{"num_hidden_layers": 15, "hidden_size": 192, "num_attention_heads": 6, "num_key_value_heads": 6, "head_dim": 32, "intermediate_size": 768, "vocab_size": 4096, "hidden_act": "tanh_gelu", "norm": "layernorm", "norm_place": "pre", "norm_eps": 1e-05, "positions": "learned", "qk_norm": true, "attn_scale": 0.277, "bias": "all", "tie_word_embeddings": true, "parallel_block": false, "init": "normal", "init_std_qkv": 0.0361, "init_std_o": 0.00659, "init_std_up": 0.0361, "init_std_down": 0.00659, "optimizer": "muon_variant", "learning_rate": 0.0121, "beta1": 0.93, "weight_decay": 0.014, "lr_head": 0.00911, "warmup_steps": 0, "schedule": "wsd", "decay_fraction": 1.0, "decay_shape": "linear", "final_lr_fraction": 0.0, "batch_tokens": 32768, "max_seq_len": 1024, "doc_mask": true, "train_tokens": 357900000, "max_steps": 10923, "dataset": "wikipedia_en"}
Each number is 500 + 40 x the weight over the matrix's rms, rounded and kept within 0 to 999. Layers, rows and columns count from 0. Numbers have three digits each.

# down: layer 11 MLP down (transposed), 768x192, rms 0.0847, rows 60-91, columns 0-95
# up: layer 11 MLP up, 768x192, rms 0.158, rows 61-92, columns 0-95
down60:560533494482424557501508507538519478495566482442465460519435473436516465508463537509451489451557492457501515606573570425581529501447501551531516540509467541515466537571508521484410506505523526431480501432486505503470503521460467540411454464476555432501536490537515517544468490564480548561
up61:476469528516517448533437515517561434526489455480508526492509475523528553504575581517504545575534526491486549500484532466446537494457494554505564487482547538468544493452487430451454483484475526446586419495497507473543481529444531501525511477541465548442484512388489521488493506494539496491
down61:574464483605516489519540529525445542521515531505495502557424554464477475495486455567499490480508519527526506482535420510598490455459545468532540499528523531509409445515526493417544470471499550457445524456490500552496495487515521509518472503495495482507554512540584425517519510470564437532
up62:467531457500468507512524475399576514538519528479557413545496489540426477602555473541459505532446456448568478493469499463493449553536493486520540475515592475463612446476485503500480434467513488484480483457456425502554492489473518586513514577526517460449541521545616636499630468567527574505
down62:467401564517498509534448430472433567520538511558495436531433394470552441536518484494461518473450458508534501521550446463411488500536507525464491470502464606496432495537508545485540435523444511453412532495464489521560566517515473532492593626438508496388565526541546406545595527527537437508
up63:486469491512558476514434526541551463449523499525508462416493483504467480540535546547435516540499478585470465569542445460470484486524544482570504431538459504426550531495501518522464534466551539499418469445419477501480601485474550458547465527460491469471472468530522473537431519491532556489
down63:472579445501457494523511487493463540481470473465506489490457531502499451465509479455484506493484558476538445482518541473490472510466454517455574513494497539523460472539502446477541562532496475522444488532526545467514443538532475497531525532469552440496480565557502513488495530561489479501
up64:411492440479502557548553474537592587465499466525501478506479436532435536535534384554514484627495558511430521392469461480427447504452482513503536500532504500505542471481536465507536510469493562453497457474476553491497530522494417556471550461516472540544505483523501490527530501596500489416
down64:564498460521510463503482480476481483559437408481536471454506455499438499476487523491512508507476527466559472519505485490535484498483424488478521487454488453577529511553412482548462528444485496560486474501526569435556488532531493550469520564489612541429466476509488502575544472496509509446
up65:471526510558508487502502568464564411463478480509506443510523510494469480542503536511463511552544518500554538517505487474554538506521470487515513480498546457503522489440465448520474456500535501479502496495458499415484465547457526476477565498480494534471543448434485479474495581538457534477
down65:432535460415502494496528508481487527453531481454473517462476523490523441462533529471518491501445462518478508560482519484532483514541518511481504446571423507499504532458541525458527517498451498505563506502561512549585519469481515490534502486466457493530501493530456507482492466489532436483
up66:513497533489407557569450551633533508584536467512523495456450467500486437406472513477479534539541503443523438450509570460507498509486525516477488512532493357504445510511528466512426513427513489466441471536467436472446528479456512487487487525515536552565505538489541544484504463520518491504
down66:528491486511514500524519507483498529493519529467444452432512471503574489556499522524527498532520561522504518528513481487524503491523481543492451529445508464497397568457487478523484505505522543432414529601495576500528564463564481423469502536471471534533460536538507485462516495509509504517
up67:512468506550520501515488518480425466443540477515414545577462521524503485512464496545506518461512575530527471480494521528494464522579540548465526542483572499531537551562409482560596517419480445532604512516520446502556521403529511497561504508505449460467538541554536505530469450584596527539
down67:552447514490485520501497504585476512503415516492542486457484545458557478450498470539449493458534531559478541425534489596486414510508465489451397556493543480488490456475495466521489542495522535480505457543509535475508570485474423528501480471507510519593561455499529526549407459550421464483
up68:517518475511535497445518460515528482468474476493492526550460511479528504536502563579504469532482492537518508537497508580508498463491525474484562460544543497521466523495438466559526537474519508531544539492478496492502436451530533540475537472474519529534514478470502471508481483434479487504
down68:474495560546496539488487501491450530528471522501547535486599491498522453503435492526499492477448591456430525464488482445501514540517447533490515470471445520519572459567554501450547485509517425469459580526540515501486452529447438472500485513572496491437572485521498479549521502521591532446
up69:510497502552514566504534510467491556502578502555511525553492479547478510513520571481438509501516515496480516481544465551535507442498471499490513496538551487490518442522507544456457488403520467544545455535516511492490400433496549492502494465509594481478510503504540487491519433559438586469
down69:549529505572481494535528525474510561492506507514441510489519492492484521506567465536500475469576541453476532478520408519600574509520532524502520458484552483483452551419533518526505488495491545410479508516484446520486460517487518466526504436464516421439508501494454490553490432499511541460
up70:419528565512465551512445535501531539525553472447488459478544549526608484489508498586511503551592529535471534486500503491537520509507503480485470585592509448455509521526456538548495522509523445512386453485493516524589483528494497527468517491495478436519509526496506454530521498477547608489
down70:502545529535465509496526526476492525509515512482493494504534509482478469452477491484452491506431472451514463615467550485515511566488481447493450531432505470531594555457551541561553466539450572483423543489470478515562632463536520519473514520454484474518456496504501512465521480442426481466
up71:517570522531528509549429487429494468507494534513576456513506521535584444432554440498544477493475533517579489557417453435513470459507492491541520557467443472580531593478498551539505472548489520439487452478502487515528504472552520500478509420513526547516577490474466499475487426464557573459
down71:448526529497509485508483481494470470427481533556549506456492469493524458423491575457484548502514578476461554471459492565443465490461593458441483446495506534534572522463535551460489558498536487480558448484511451534498414500467412469460456543558496494477522481604484559555477480571532437566
up72:462457449504531509503462586557495466503556522550521560464587530505544533522501471497461500445481487491508494441491523494444502516491565504494472519468500520578492509548467588469443482493518471515504493508532494478548504551488510496547529524454430476500521636499475553481496577487436456474
down72:542513447506466460494509524504464466534507537465469467493496498453522492497436481485499514420489461461474529500529507587507494506510501513494533489522462528577441480479461497479509536448457556504513508439484500518537489480543518496507499461495528512512420606530512477471569491471502414543
up73:565473440561470482521593497473473469453519461531446565545516570497466581484496574484472477515433440452508468480549436547527515493507568446499451515464536494564488532504461525483428456472514461472516518471520527470536596511491576515516543480500521519485506425471455549477499559556527504477
down73:552463471510481538509515473492472492504446572545524484541502436507461543514499507523507488532489572476461479588542564533511438483529441545527454448508525454421493482446497583506520489432569491585465452476459484451488431466529475475447552463480485541507422478456495538561498517514492526477
up74:498523583535491499459482533513456497520503485510494477529452521553487506544478495587504555491488573513486502503504514481455499484467438515577494497487533558486497442411498523602459476565440513483546448520482501446530413539541572464450514489507566480540499444526538594506494463425485534499
down74:489470470465523610465530494507503473573545544445415390528506513473416546575459564509490492492505466494467527459454484485471507512483467459507524499494506556469358495465557501430482588507474538511463507499531454479454422471460506514508572431487480430546522585494535515533504496550430562527
up75:424496502564443470456511492543484512555569547546552482538560509467483520505503555461438529473531525492489530450539477521513485476464499511493513518480474509532555554512478538470471459496570498511548529535554550484506538592518520488480457510534449485492500532509464507565593525498536548499
down75:551514462468472495549516484448518481484529452436485438468496530459503572513532517468514462557460432509539481577499539561474468554533546553466523519546439453506514481489496468494515539497449472502472563481509461547490459471479462500480528519420543495505517505528528531488504456535501502485
up76:482509458527517528432511496536509465520535494463514551550447510508513487481515549529487504550527474530478521476570494530477478464541565501491559440511518498446501482500499519556526497525483430502509508549490540519529491481516517546562473550505475434505543508540497516484564511541536504514
down76:484547507468482481391450510506424568524525498531500533437550529517489509480505481432538544487551492494532499518509507523502518514425416544515490589458458554547510568497482493490514493521481513511578506414508435512524553434571432442445537542402495545518500557541569526501520522475479443517
up77:536512538524499590590475525458458513512543463549479506463517576459487578473507505551516449543551519518488474526488508531461495441488450530509428531506438535512481464513456515481525463475540406498497513508507444490602518517397495517492518529478504444538426446430597487511455506479464500521
down77:567565541463547570488475531577542456497494500500500467534528552528457477444506528611532432439461511507498504538543471499544487496506537508445522547451479493445474527484473481503517464574493451528420421456504446556473587527481544523529498479453525458586472476480510539467570494521438462454
up78:538506543480525484577504515494483487504472492494529489494524545532511507525434492562477536513491560472534464558495490500516546488540510568472497540469508526512524433544458556514528512518501548527574459455560507494472475538478505529489511464499502503511519495519525495475499548523532532503
down78:482513475488529471459483541532465540428505531468465548521449500512504570526506517483484504602597506491445557462575489521448478456466496520500530470525486500427487562474606440530511492435506482482440536505542446494506479500537487451507513474516541492462504572476482494518470473461512508478
up79:470496556487540433506529571491512527473482467532477474497509521522512494519500480467490527511488463558443501448510514480542544523556405466525528526493433454497544540523602512549452495520462506447514509567463550563515482552493501428476571500514478431498441471518548523533531466526538542496
down79:515508487481427526447506488541424490580479501520470477484492503497502590485532497492508406491482466516527500503449466500497513491473489557502452461524518576463556476530387528457516542551535559489476463475468461514481450514573495506502513500449476473548529480555470557516453543494553543425
up80:529490524490518431490471494576490528524478530446566458518550482533488526510508531499503527568542478550538496490522483535494475471488497533504535473520484514513499539506457412524533485535617442493517489502503460593522513439576527480507538479474489478497504535535498500375449493531468503477
down80:546459561540502524518506541370603415523458461506463550449491430540453507435527501496507495466470508525450449504578460448508450500485541527490530538478449428483565476442570592492517500452498518549514547459534450460551469540394517531475451493477564523505517438443446574497465410412426523538
up81:424534506516453458525550495490560454463551551516596465489484441500457432519527557527524451511526502530490519455493453495446519563494512451499512463488533509470533410543421597531421459437531541452436501463458544565505569562507559483480553495475541436552517523599488457470633530490539505473
down81:499479447469504511516544405423444523401476591517513461527413480488526528527564465556461490489569517496465509528462501504419520512479495518503534538494473541476454505549538551459477530478481521370378484461472491473540560392529502514493474513429524500473559523423571468489555519529464463509
up82:507523492498504513506475513482531511573455491516462448475467442465551526479446560508537502510555509508474484513528474495530497533532509421572481567487515526514496528575553506493452413463525429515414480460470488519475470533478524487537499455465435574556469428519491472508517466547572497508
down82:489471473444474538533535455468480555488508559442459496489470493482556553522544496447503501495432483494481494458545558549540520426535468535495490454511490455582515490399433544472470573555542535510514521521482547512582486418462498503495482478540531543520536486544517516491541462503473501487
up83:500574430558557447502500452498534459505468434573556514422483545549463531497529535477520520503498604516546482533527557541488465449462521537487440523570479428436521499493450483475533515495480560502506531489479477521543525466551508551511558549565457464521605511479537470534484559463464491523
down83:485514468512431601420466528462517480458455515497494550439433515459611545462530523476472486526533580520553446513625506422451474458570445559519515522502482481446562530525474490534502467515478451482439470507460469450556513438551441553472503489513516584527567446495461509517435485497560469532
up84:468534512526496497456507465520548505505454489569513504512446536500567500504454498494510495469475577462485495509526461438526486424550546447550420475586525492591591555526515462397513489460599503499476445503508567428603508379511519533526392497526533449538511510500488581527471468573527573509
down84:432435497478511462471524468507534500438485512463478488477467488517511525535532551444454452484495447518540536471487526537528512491507528476446496442504478531439465489509492497544531519525413480471512433484541570485504438501441457559506621450478566566549557443487528517519537459506498484410
up85:441408608545497530477537513518471488483569565404504462491478547475546484508525438595513519529484490514514489574465487577519468535437550498492502569552566550571507539526495504461496485478502516510469453591515548556504528525471500520491537533524556514611469581493505520560543451470452516523
down85:462435461480539476543542507471524525479508502476565496493463508535452481455567535489444444533510498498499481454534453447548517514533517441528418567462528484509520575507508575492487486458508480521522513545461449526487451536485445559497496415569473502438471497426514640438470516487463431587
up86:432545544522417553510484551498470543512497443489527525491474442543512477445419461489499548463415527487473491391517517529523488488460576447484504453497517437485435524503443443527523461473508574515520452433517460454466456472487466507490482533487530469548478568475484447451528512463556455554
down86:548493534477449479524506505545518492500482523526507551534462515485457518454528496523526543542460546532589499519471529484474497527493424505463399514569438435527514455509526474490581493575552487486536514566498497487528488532513503480510400486445471569492449479488545468492519470516430523485
up87:568508449543438460510535488467464454415539523501494498512485483542521486537580498444471500433498547435464536443524426487543487532422437452551484521489491396543592508463479530508470490459502536456487516487538490486482529510521486514512475515513469516557477464486560513493558472463480517507
down87:462494468492472555545497476407492545487489555524506519480541474526502499461489486421525509516478494487526488506509470497547464518517469435471461481468515490507562489497501574555475519627473560499586502493502512473516541535467462514488493574462478552475459518560428520474552471566559452511
up88:538546427508491491533530524563492473507545481501497524509459515543438486535486518478572485516489465535537518495506458488514510420532462498494482472501426547542573526518498508529513486482559560444556530489515541542462486562523502433532481536458423453533499480485548464550477471514469532455
down88:460523441429542496548514539447519505479479447442465494468475523404442414534534529561480485577526496574558530491518517488490523521478486456515522497508595495484498493514470470499584465463450507553492454466499458468465528445445477541493528482551530436569501466471490435490518484447485530520
up89:484490565482506505519470435550506534488487461576569476515425458552494479448510513455515533479493470517502521491523499531495550504483390535443570564524512525475500516559406464472474510493515463514451450490521516479516389474476500509501433529501487443523501554440450437553454467470475513482
down89:538490520432510460501450521465490519514482496469448547428511546501428515516534505471501422518572502504480437551489586470447441534513567536442455500492456489537430495505538500515512496482486535499510527474440400456526505499492525518520487582478471495456473487541511562493524529531489495579
up90:476493595445578486490486432504545445465526490528504486468592475514557544474509529426482545483483528566583478455504561536468486522475391497534446484451440499479487463430454511469426520504524439502507481599485506525538488478460509518506448477418504469498436443492524518499494471486476436550
down90:413479501471515527433568488515553535422436474475452462421496506527517497593546482507464481538444536568475517588499541441593473483499458563510483497503449537495459501424514445524482533463486573505460470573416469504499483469474485530475514551445472481534465498485528451501517513471495510533
up91:380474528532458495503484479426500491488531550491490487438514452488514503524491557494504434573474496533516529459626447518416485477470522505534501455548521492550549534506489507514483508472521525447478482386553465459429488489591500527479493521481497547428533501464542519510527483478549498479
down91:542512518503500564512534619452523473489472445514524421478405541427503505549488540434546451470473522455511488487491490493534492536511442490550522491474509504563542475498518474558540547486493537475540519507542456502523525446519491478480509425521465455465544437530527482536493467495501576532
up92:517404547536536492518558493489457463515465514488526432493505507535496516441513501470501521582498527533476481466486411490429425520475531542546524579429483447511546556468498546503539555549430593446529516603509454516567506498542570516496532551478494497547570470531499487451518542474524468499